From a checkpoint of a small transformer trained on Wikipedia: MLP 320 SwiGLU, vocabulary 4096.
Each number is 500 + 50 x the weight over its row's rms, rounded and kept within 0 to 999. Layers, rows and columns count from 0. Numbers have three digits each. The size before them is the row's rms in percent of the matrix's.

# layer 3 MLP down (transposed), 320x128, rms 0.121, rows 103-119, columns 0-127
080:467476605516593503500481550548532467492531519427488435484486488493473457471443459555426506529447397469481489501578560488532522575422479451432417549549483348447537515405480491482458470438414479576465475392519498486449536473455508507475462577525529524499515498369430509519454408488597552537526491422463464530547523438472504415437499528434471572502468544572499442556482469418513483438454
114:503573541372574540550403597542488486484503543433536443553412511430509487500506550534507500548403578489521426476476429519435421546440449512457551424545468456511463539476403557499402519412505444438551519578480432485544606507468495589489542422423442547605515489382490444504486476517409453547427525524498481513513447511563478506462488424507517502498436541506499459482470521494514497501506
097:534428500436454495540447555504476570604562532422464432504514550444449451534578557509508519444516530441473480571463570530461489516508467562470522435528536636521428558477533593482433476472480529482476590430615417526423494459440519445443504479488514503455445508398511525517502541419525488505558546536569477479499419418469431510448521526538494411548393440501494518479563557445397484484473
092:486476386571418553462469451511397476463497437600538536614496597547455538500498459465472505510490557508583467545486518506541475447490498430530507461419484701471483435501477575486431474511461567525440472528558610538531451422485488464594465493540540513425467536493449507491511457500504517427460480470502486524514502410484467503484512468549544413463401549520471604498528534484566494550463
096:455413480467499448481476487464525575565444419565487522594492474570459474430484534446429482519491458518459506438371493454499447493530557429550517472466422595495430567428622505482511524383540511451508554424504456532492449439492453580533506483488507583520413431441469506494539573512583555588503560484445507549458536496521510519427498525477492468464558468460584460552439469440601472551465
099:479427513598629488559469513620526554474435541466422533531477429520480476556545428466444553518487454460463482549426466479503539481448522501531462554491534407584510503516552455506503502430463560486550453465472438440438538512565474509635535544492464472529527550469498478512469466475415414505541496472538497490561566437558449482426510479501446555469433507464432517343491602512422468566551
102:451418478548420547583486521473563487511513505583513578417553522519518434510389526620583420490426520469502464446604470550458555482483428488456543460510461572447452573521548500458452496427468502555518436487497420424536530527522504407471641486478442509540584466549506494488415473518566551478506488455483477514495455464490495459514525568504504488536486546487450512433646510465421428522533
093:447614499468489503523500523452497458593417518540513498455461432546471470518486433426519525465531440505441484500488551462479511564518533511542509502477541259603486449499547496530487524482542412501536464506590574503498501515477561494473558490539452516490468541491438570480533523435379458371507483388484499511536417475450522499474505523514543479381570465490463443519432526430478545506470
097:516511466463492486455495482514427503594484610478508483443492436456545515494529557570507489563563446468447580439506529437494511527456491480480480558572544495463472474593557564404518501446472524517511442489441455470457486627603479554470426473451461428537538536545515574538537530382454495506483447538477586491563518569559526526490472490503436552500599421536555545553608428509485362517444
092:413452477609553533492579439484512479557589512428462549481540485507526560503479427459494512462539569549530574574442526572542477653472521442524512450539531368526467519465612515490490541532522528547478526473609452543522545442440422511486420471574566418522411447544483491459497496504537443413503475465477455514522479635546502510550479511456487462486448499544500527472501530417507541588513
097:477524522534513585574538514535508508452433424571499406551489485447571549452488401546522463482503569374510455509572509519424556557467579556532450445514482521489465480393447548404510428539535506537535567427449504513498599499519459441460613508634492501484574516470526529578487425503535470452506477524502494618548512469507469546386487487461470468499553457495528510563466552555520558520433
105:544446459476511441521525492465543462573513478557470476577572487609463526422447488533573453430506382476438448493516419553489528493527489513455506513428582410430434512467481604577495477470536506433470496546446612504450442559525554533546480444515502499496465458501445492489567379555486435615448528520465510542518507479470513545537464592571361548520472498544487529497538565577568471471485
099:577581561660435516454512539510445609560561577526506511523499589482582594530570524552468531519541487546560551437556453452470546614530494582503551463481492679458510444464503451498503488463509439417473512433432508528454469472461426584529477524452555478501469578500474486539523471512505534498488501556504412497492512534514446545500434516458444386484500504445559528484499487556527494529470
114:440518521461542502453461513495453529479531423481481461564544574532474504538650460482525433493437431413476520509471487550422549460453573550531495573390539520532555494503449445484539558495433436439568613536528464473514534518485534503579565478443550523598502551363515469544509587491474543515472596550527450529460490445556452511518530553524550461575484518551590391501491563564481471455525
090:523541505551420499529510506434583597568479587544517457425457427502509521532556550452470567500511534479454538437486429548515558585535498515558499411443558652570583507498608503485509483551507533413501543530418522491550457463455528431480505502583564561496459470417504539472436486510400509551500452523498481499450466556457528488484489500598617504474623572553518526500529479473537534502435
100:447399601541473551602444480535493532493612450553497576467561551405592495543492511463485492516502543517469554550561603423524554522521481440463458479541559563427555561502504455522553418486483560514475451526429543538509524475426498482553531473489450550382552510529405512476547428559593485464526517444526423542485563575509543515524517464475564463502540559473457431530552431478597551516459
099:521466497542560482559451546456472545467458586473528583525479458393474464460399492491502494487487475544491469530438480495448478513457498457423501489542507472447531422637529578484480472598512596597483385441557632485463471513579502525417423526473445416443478561577556456505486515485525515559523431515489554553504450540513417443511526539531552543495461496463509591512491478513364534533464
# layer 3 MLP gate, 320x128, rms 0.139, rows 104-120, columns 0-127
112:515489551500449457410583554489388534613480494574477448434506489504460620479507430406517587456518491529509493529518543540473493490519501447496542444488414592522465465505504552559481425475549521501517521443493498599593409511512472482580552526507500487422446530577509486497611467592576490448542354489528445574491450525514526485444495496409477467477465546529561553513537544531497558521583
099:511553530511477569442508407494495476546406451597495549596525481533499441479525427468488512596488533413525513491448512457485435445526426547538483506511485533504505463454470432614616527494543521538465501484469537522554482600544590619513485508525434527529462525409511470556538558514531554393582524542456526562497492619484512445564414457526465551475524547553518530493510369555551520544483
097:494390463434534535514542540468505496537505484517449505528555468437570582535510459456438484523431524538475512498581491468519514611513483618435563472566344464524480511472511484475523501528476485483429464452536463548413474545531461431632504444479572425431480473477522418597507526460421558447421544509514557415551487504570484495498523525558459517481525435527518485488507412489597488590414
092:431573485546460425517483478535501517571424435479503474535520535519522497489523495513506568571519482568491497447591532378539441550528556510522439448520485538437453587480561440474511617445520391450522538525437469494529521460491358449593541526474521442530472482479468486501483578530568567476477500455463468469546502588447549523519442451471624465491613506481578544487460569556589468467430
098:510458491545534485486602509575432543434480428540400481557438462499478505566420453488493500507463491495543481530458510434506497510426556517492599559404433512511403450504506429471450421552556535536478475462490510526465450468543619507570516540521567502475390486429532556487584456542564495412532505426463507496510557398446456539480454513477619507535416512467413520528544497506566400525565
095:497552532434476487470501634538497507529570434493480498535517502455517577521592552409448533515614520538397467550442498525528480548481609486574485564537485503536570461504516422515604498571477540477504530535565534460521486496465449601531448448518571448450396490514575504506443519434539499442472517564490568563454429426459491509505337519590507533488501487452436489490410520540509518491528
094:532497422482504469489563541525448496462494503548450485525481485456399522424492502445520493551424495464442546404469463494445437485485526494530489510509547456566557417586525465574514578583460469519492458507632553508529452444522531421501474520533445478591434505427479539501487453499387547491509532494530396491509460477473411612444515461555539567453604546557460426414407512404472539507433
091:616476546506468386518566551472532521385490411496583465469473537483481493455457455557510477480537380462417497522461478562609423447501508506481459437505437473498497491470534381536470569560549515469562522463516587518487423478412521548499596444548468435466521492411486521455507513556493550598476504479498414477439458486484482505486549519457486493466443532526384464479496443503559621535539
098:525515536452443516522550472596451484486464469438531479475515510581559498525511446528489561522651526563440526434538407577453468478499428481546562586530434538439508491549499460589513554491466458403439578544481491549564419472486525423480527468408542432464540539496569588558545537524416499433573486531493536409521409500514505572441570487523481460461459541499562487467438564456471488442569
091:495501463505440540509498540473427463493527591527528563514371525492470534452437415444512481460490453494605510456502469517518506485532508512477507489577440559474425458419452506513448527607528379574520496346452491537473527504436509428473517555472515486451448562531580478455486406528500509508499425561487598546450581560461529488476476534449537481484433520472482447566552488452392368455474
110:455468439562518424484547506454460523457590548553502502507387510549550571502581513489536464408488464510555433633532442509446449492511442509459459511513434540545511512502484548468525508533565472413378494482529458537527498442416421470530534385524425508406480520567547529498573401461518482450478487483510593481479525553482490491538341517457419486523422416469485508468527474479439479515454
093:480408450399520484487530455505482427487491452434485505514507480480405403444504410539578535439546518461514474543434529524480445410469478407491434573513472547552444504502468544459541547512435615558556560492472465497543475524456492419550480478528460437466465462532524575424534510445469524471401498434459523407550531439386520499553513517486495623364521495506466471574528454435509490554532
101:584402432479407475494517426458380487445506424519525533449449486502402433466513555440360452495485465493456561526484455526481512507472586566594441578563520613505521487455454460537548564507471512527527507496521480540594496494464568493477409380480475521483488578449490581516488473423506566573459488472564418486474422405531462525444454514505531472536531566495525544538486510551536516505465
087:435581558526511532497508565573521474475531454465482580584468437470549476418520507539526440550524525593475544545593506495441471465444462509523488476562476504601477483499648521564568497448424524444500403472397487476479466405569516478486499552516550442480418479530510523454476452540565388463494454441440429515463448454471464478513525505623482576526492525393519520466526452447491506458408
091:518433591458515528579517467549498588561464473503520537419476570523447487502550484492500385378513573491513530590468545411538498517497494490557542455593492489555514506495494496565515555374535483416486456467454507453517586545543473541520465517588459527563497542407496574513590466561529489406497492505522401612482529477532468549522538432504535527593477464491483503494444403512424564504422
098:569463483482464378515551477471438546500488535481466586507472480475422443465455546452464492528575536505521511462453573602416459493546511510536618466491493527602415465494502430573509478552492522555482469515527456540527386433474531510475556441453526438402420521508537525523451612460492509609573547590468483605506426515522528483558518553484384455473433553546495501503449478469554536508464
091:544535578584482480528559596534503480454433409532497378575571437577503406493452517537455476510459546448416571504464555566488503537527520541417530446490501543485525484423552397496614510526508504495513481511591445568543489599544467463504442439495496484397530562486499558525463569563503463483500434518517495558463483504463515428486602470554476539478490526559471532514512508461623575499591
# layer 3 MLP up, 320x128, rms 0.127, rows 104-120, columns 0-127
113:548513542464450577429506532444518560532382511593514462467546543596465522526564550398495483435478500505566452530523515556532504464505536472595542455474518480522515537497536588505463428461544468495529469478494515483475526542432498506452422555542543586571505438427459493486508498578512407479615459433417485630451549438436593541474484503435527443549502491555494502509619499417538465539575
096:526433463458401471541504514489446538487515560338491422481552501538474464566559478512535470478519469530469471532519570504511566485522571542483496476566502560489432486541500501480408465556440497451466484551529478532506494523523534466497474443524588490455456571500400585466445551367386482523456421495607488447534500454438477548405516579542377468488517500478463511522592578414495482428477
100:465567558514473524529419556547501479506491405518528483548451462602468503479529439607526609550610446452543486488435592477470522426479435456510412472501591492513523454533471520513471521381568495443539545468438492460493514484483524548491540567548444599480552506520495520433496477507566439567546458445535383532443527465458560503494541526442509489553480487479428541480554581588427564475604
095:445407491484516548533469548492519552504569446562504587574521512491481439467545432420489498454588449476467482489390481511477432445473448407426567549514458436526538454461554527478575487552607527512446499499575516554470474437495470600551516391480439583526495532421490487544540554448531495496444488474578567483477573442540541456464515462586458601441499451464454514448484405421527443469468
099:509476418534540559497515592527568467491536417552336554559499547546522447497479490529541479536542458512608572556416536467468445514504480491440551461455422421504531475446541473486505451409472429552521465530482536488370538459493554427456577507568488448517483469497463497571557543551553554461427498489513564501491587528433503503583419483470540516524459492556497575585574431485532418536496
101:499469553443439546524551475538499485409635487496499492531486499453494521483523418536448561438489490563523538392494449504580479622465416530576456536503551515441499470461494522361527474478423489465481552465458558520449556427478454568573498548525520506459554504577433436520494557381435508502628538544497485572501498550481503501471561521441536510510425440473531501486527459403418550570532
093:425500503486581522533517474511468477525599460466453525557468518458454477478521457580472458532588551478527486456540506458503393468476444442518464452564462487580452495486505511515509506530510447444512463461579572465461544479413570443559394521436532546565475450439431635534536494506552491554564480610519427467512440526464471533452596584512559528413499468496391505486467434588567490542402
093:598474419476463462494493477488491459477539510570476534525559429546488526452481580527453417494448519619540428499498418492398575532524541545502484514530497491514488461438479503517561470585538556550472525462473483364542502433536485464489412468527602592553456541496560462493484479499541468473465481489495422559590471439385367503469490546484455488593550464463546470566414522495469424572536
093:457509493504479521482474489513452417537442632547553462596544544519460565450609461562510545485620577485540446457444417436480461389509465444487550588495446504532496461511428486527459562490570444557425501432534612549505578467503538479520577551521477476416440507547514505511535514564518403563526526584402443491504489455399563497519479507487510518553442543458501487452541485505428487526493
094:452576449492468545563480583525495469546488436426459437492464470457506510559560499498500518522530390462506540505538471563519579508482531568452556564621486475446552620504477473486522435529515459531502482496513562625483521543480466481539542423432583460622507532454489576575450591510466550536458457526507492488483473519384549424507566466579489491548489500528477535552382537513472540402583
100:429505583531508457443534441610434486456532533436505591537384484458478486503516513554489601535552542551441542560522470519469481453519472488490540547599492488591539495534422553476563530468428423539455514453547398570473573467537501460444495523592466452568439516511445492469550472446544585454525585466477451514544512573521527541478406460502605460571454513539524505557411463464442553556496
099:565474562611458492553463481470491558525523477521598495453556448474544568526580485532437491562456518493462443419564464448445527538452493547449587561498507523424478440552534479544483455511435381449407548554471571517537519517473453568427442529539534551515459568524494449456521566549513521584626466451539456548449505537508549598423541546553446450564473514472433520439454549532413496532529
112:451499536465448514486515545570515554512463511452498436536558516580561478485633475522525468519505465332502493596472537585482495398498447486578475636496617497561555528469471477552430492460484495403516504520472497550452508475480470543503476493416469480574533497518515444484463580514475525532543595535453520524435486525457530503505549513569552472481506470596547399483475497554560458358471
090:339511491491500482507444469495501542516545506501572417516538396488537495560473633502570536523428497436581513540408488459465481507448533480486518495578514489529543532576536547564460393545496501530457571539508526567482559499458525477449488563586484502406592500419556442559445518449479478443486471601452440427558490499439484433522476456527465429475562459540507495513568499565530393565493
095:413538476555545527507507518601522479502497389470514558491521491478555410501525561556437547590559530398520556486535691547531446447480476487393512438481582496458456565498496515526513506530525580561521475550606517594468546452485506488554575499481491505482586497507516540487464493439627528495448462422452570446473478489505526490403498418499519467462519530506475492511418476525560553519441
096:515404435606517504551488456509467451466508487522525503527501364570446409465421538427428490472489555562439553493383440434579481579455413560469468391467480565424514485505557536493492495446463565569485491439536511433514524472512494582509514493528372502390527532503508463540535496534526505493537464567533476573604563501462494456493479551508473523491516516412538499513518515535411405455503
095:452546488488570421513490488600497579531514536495560559514536504527567490494555491417594506454570549453532534501476484608465510395462435502506568473472548456547459530510567480504447485432596564469521511362546496497466480530460453509477515473476400456478493519523567558459518421472546452465456539434410528461439423415557440523446465432525509480464539477442523641559507501565478473604512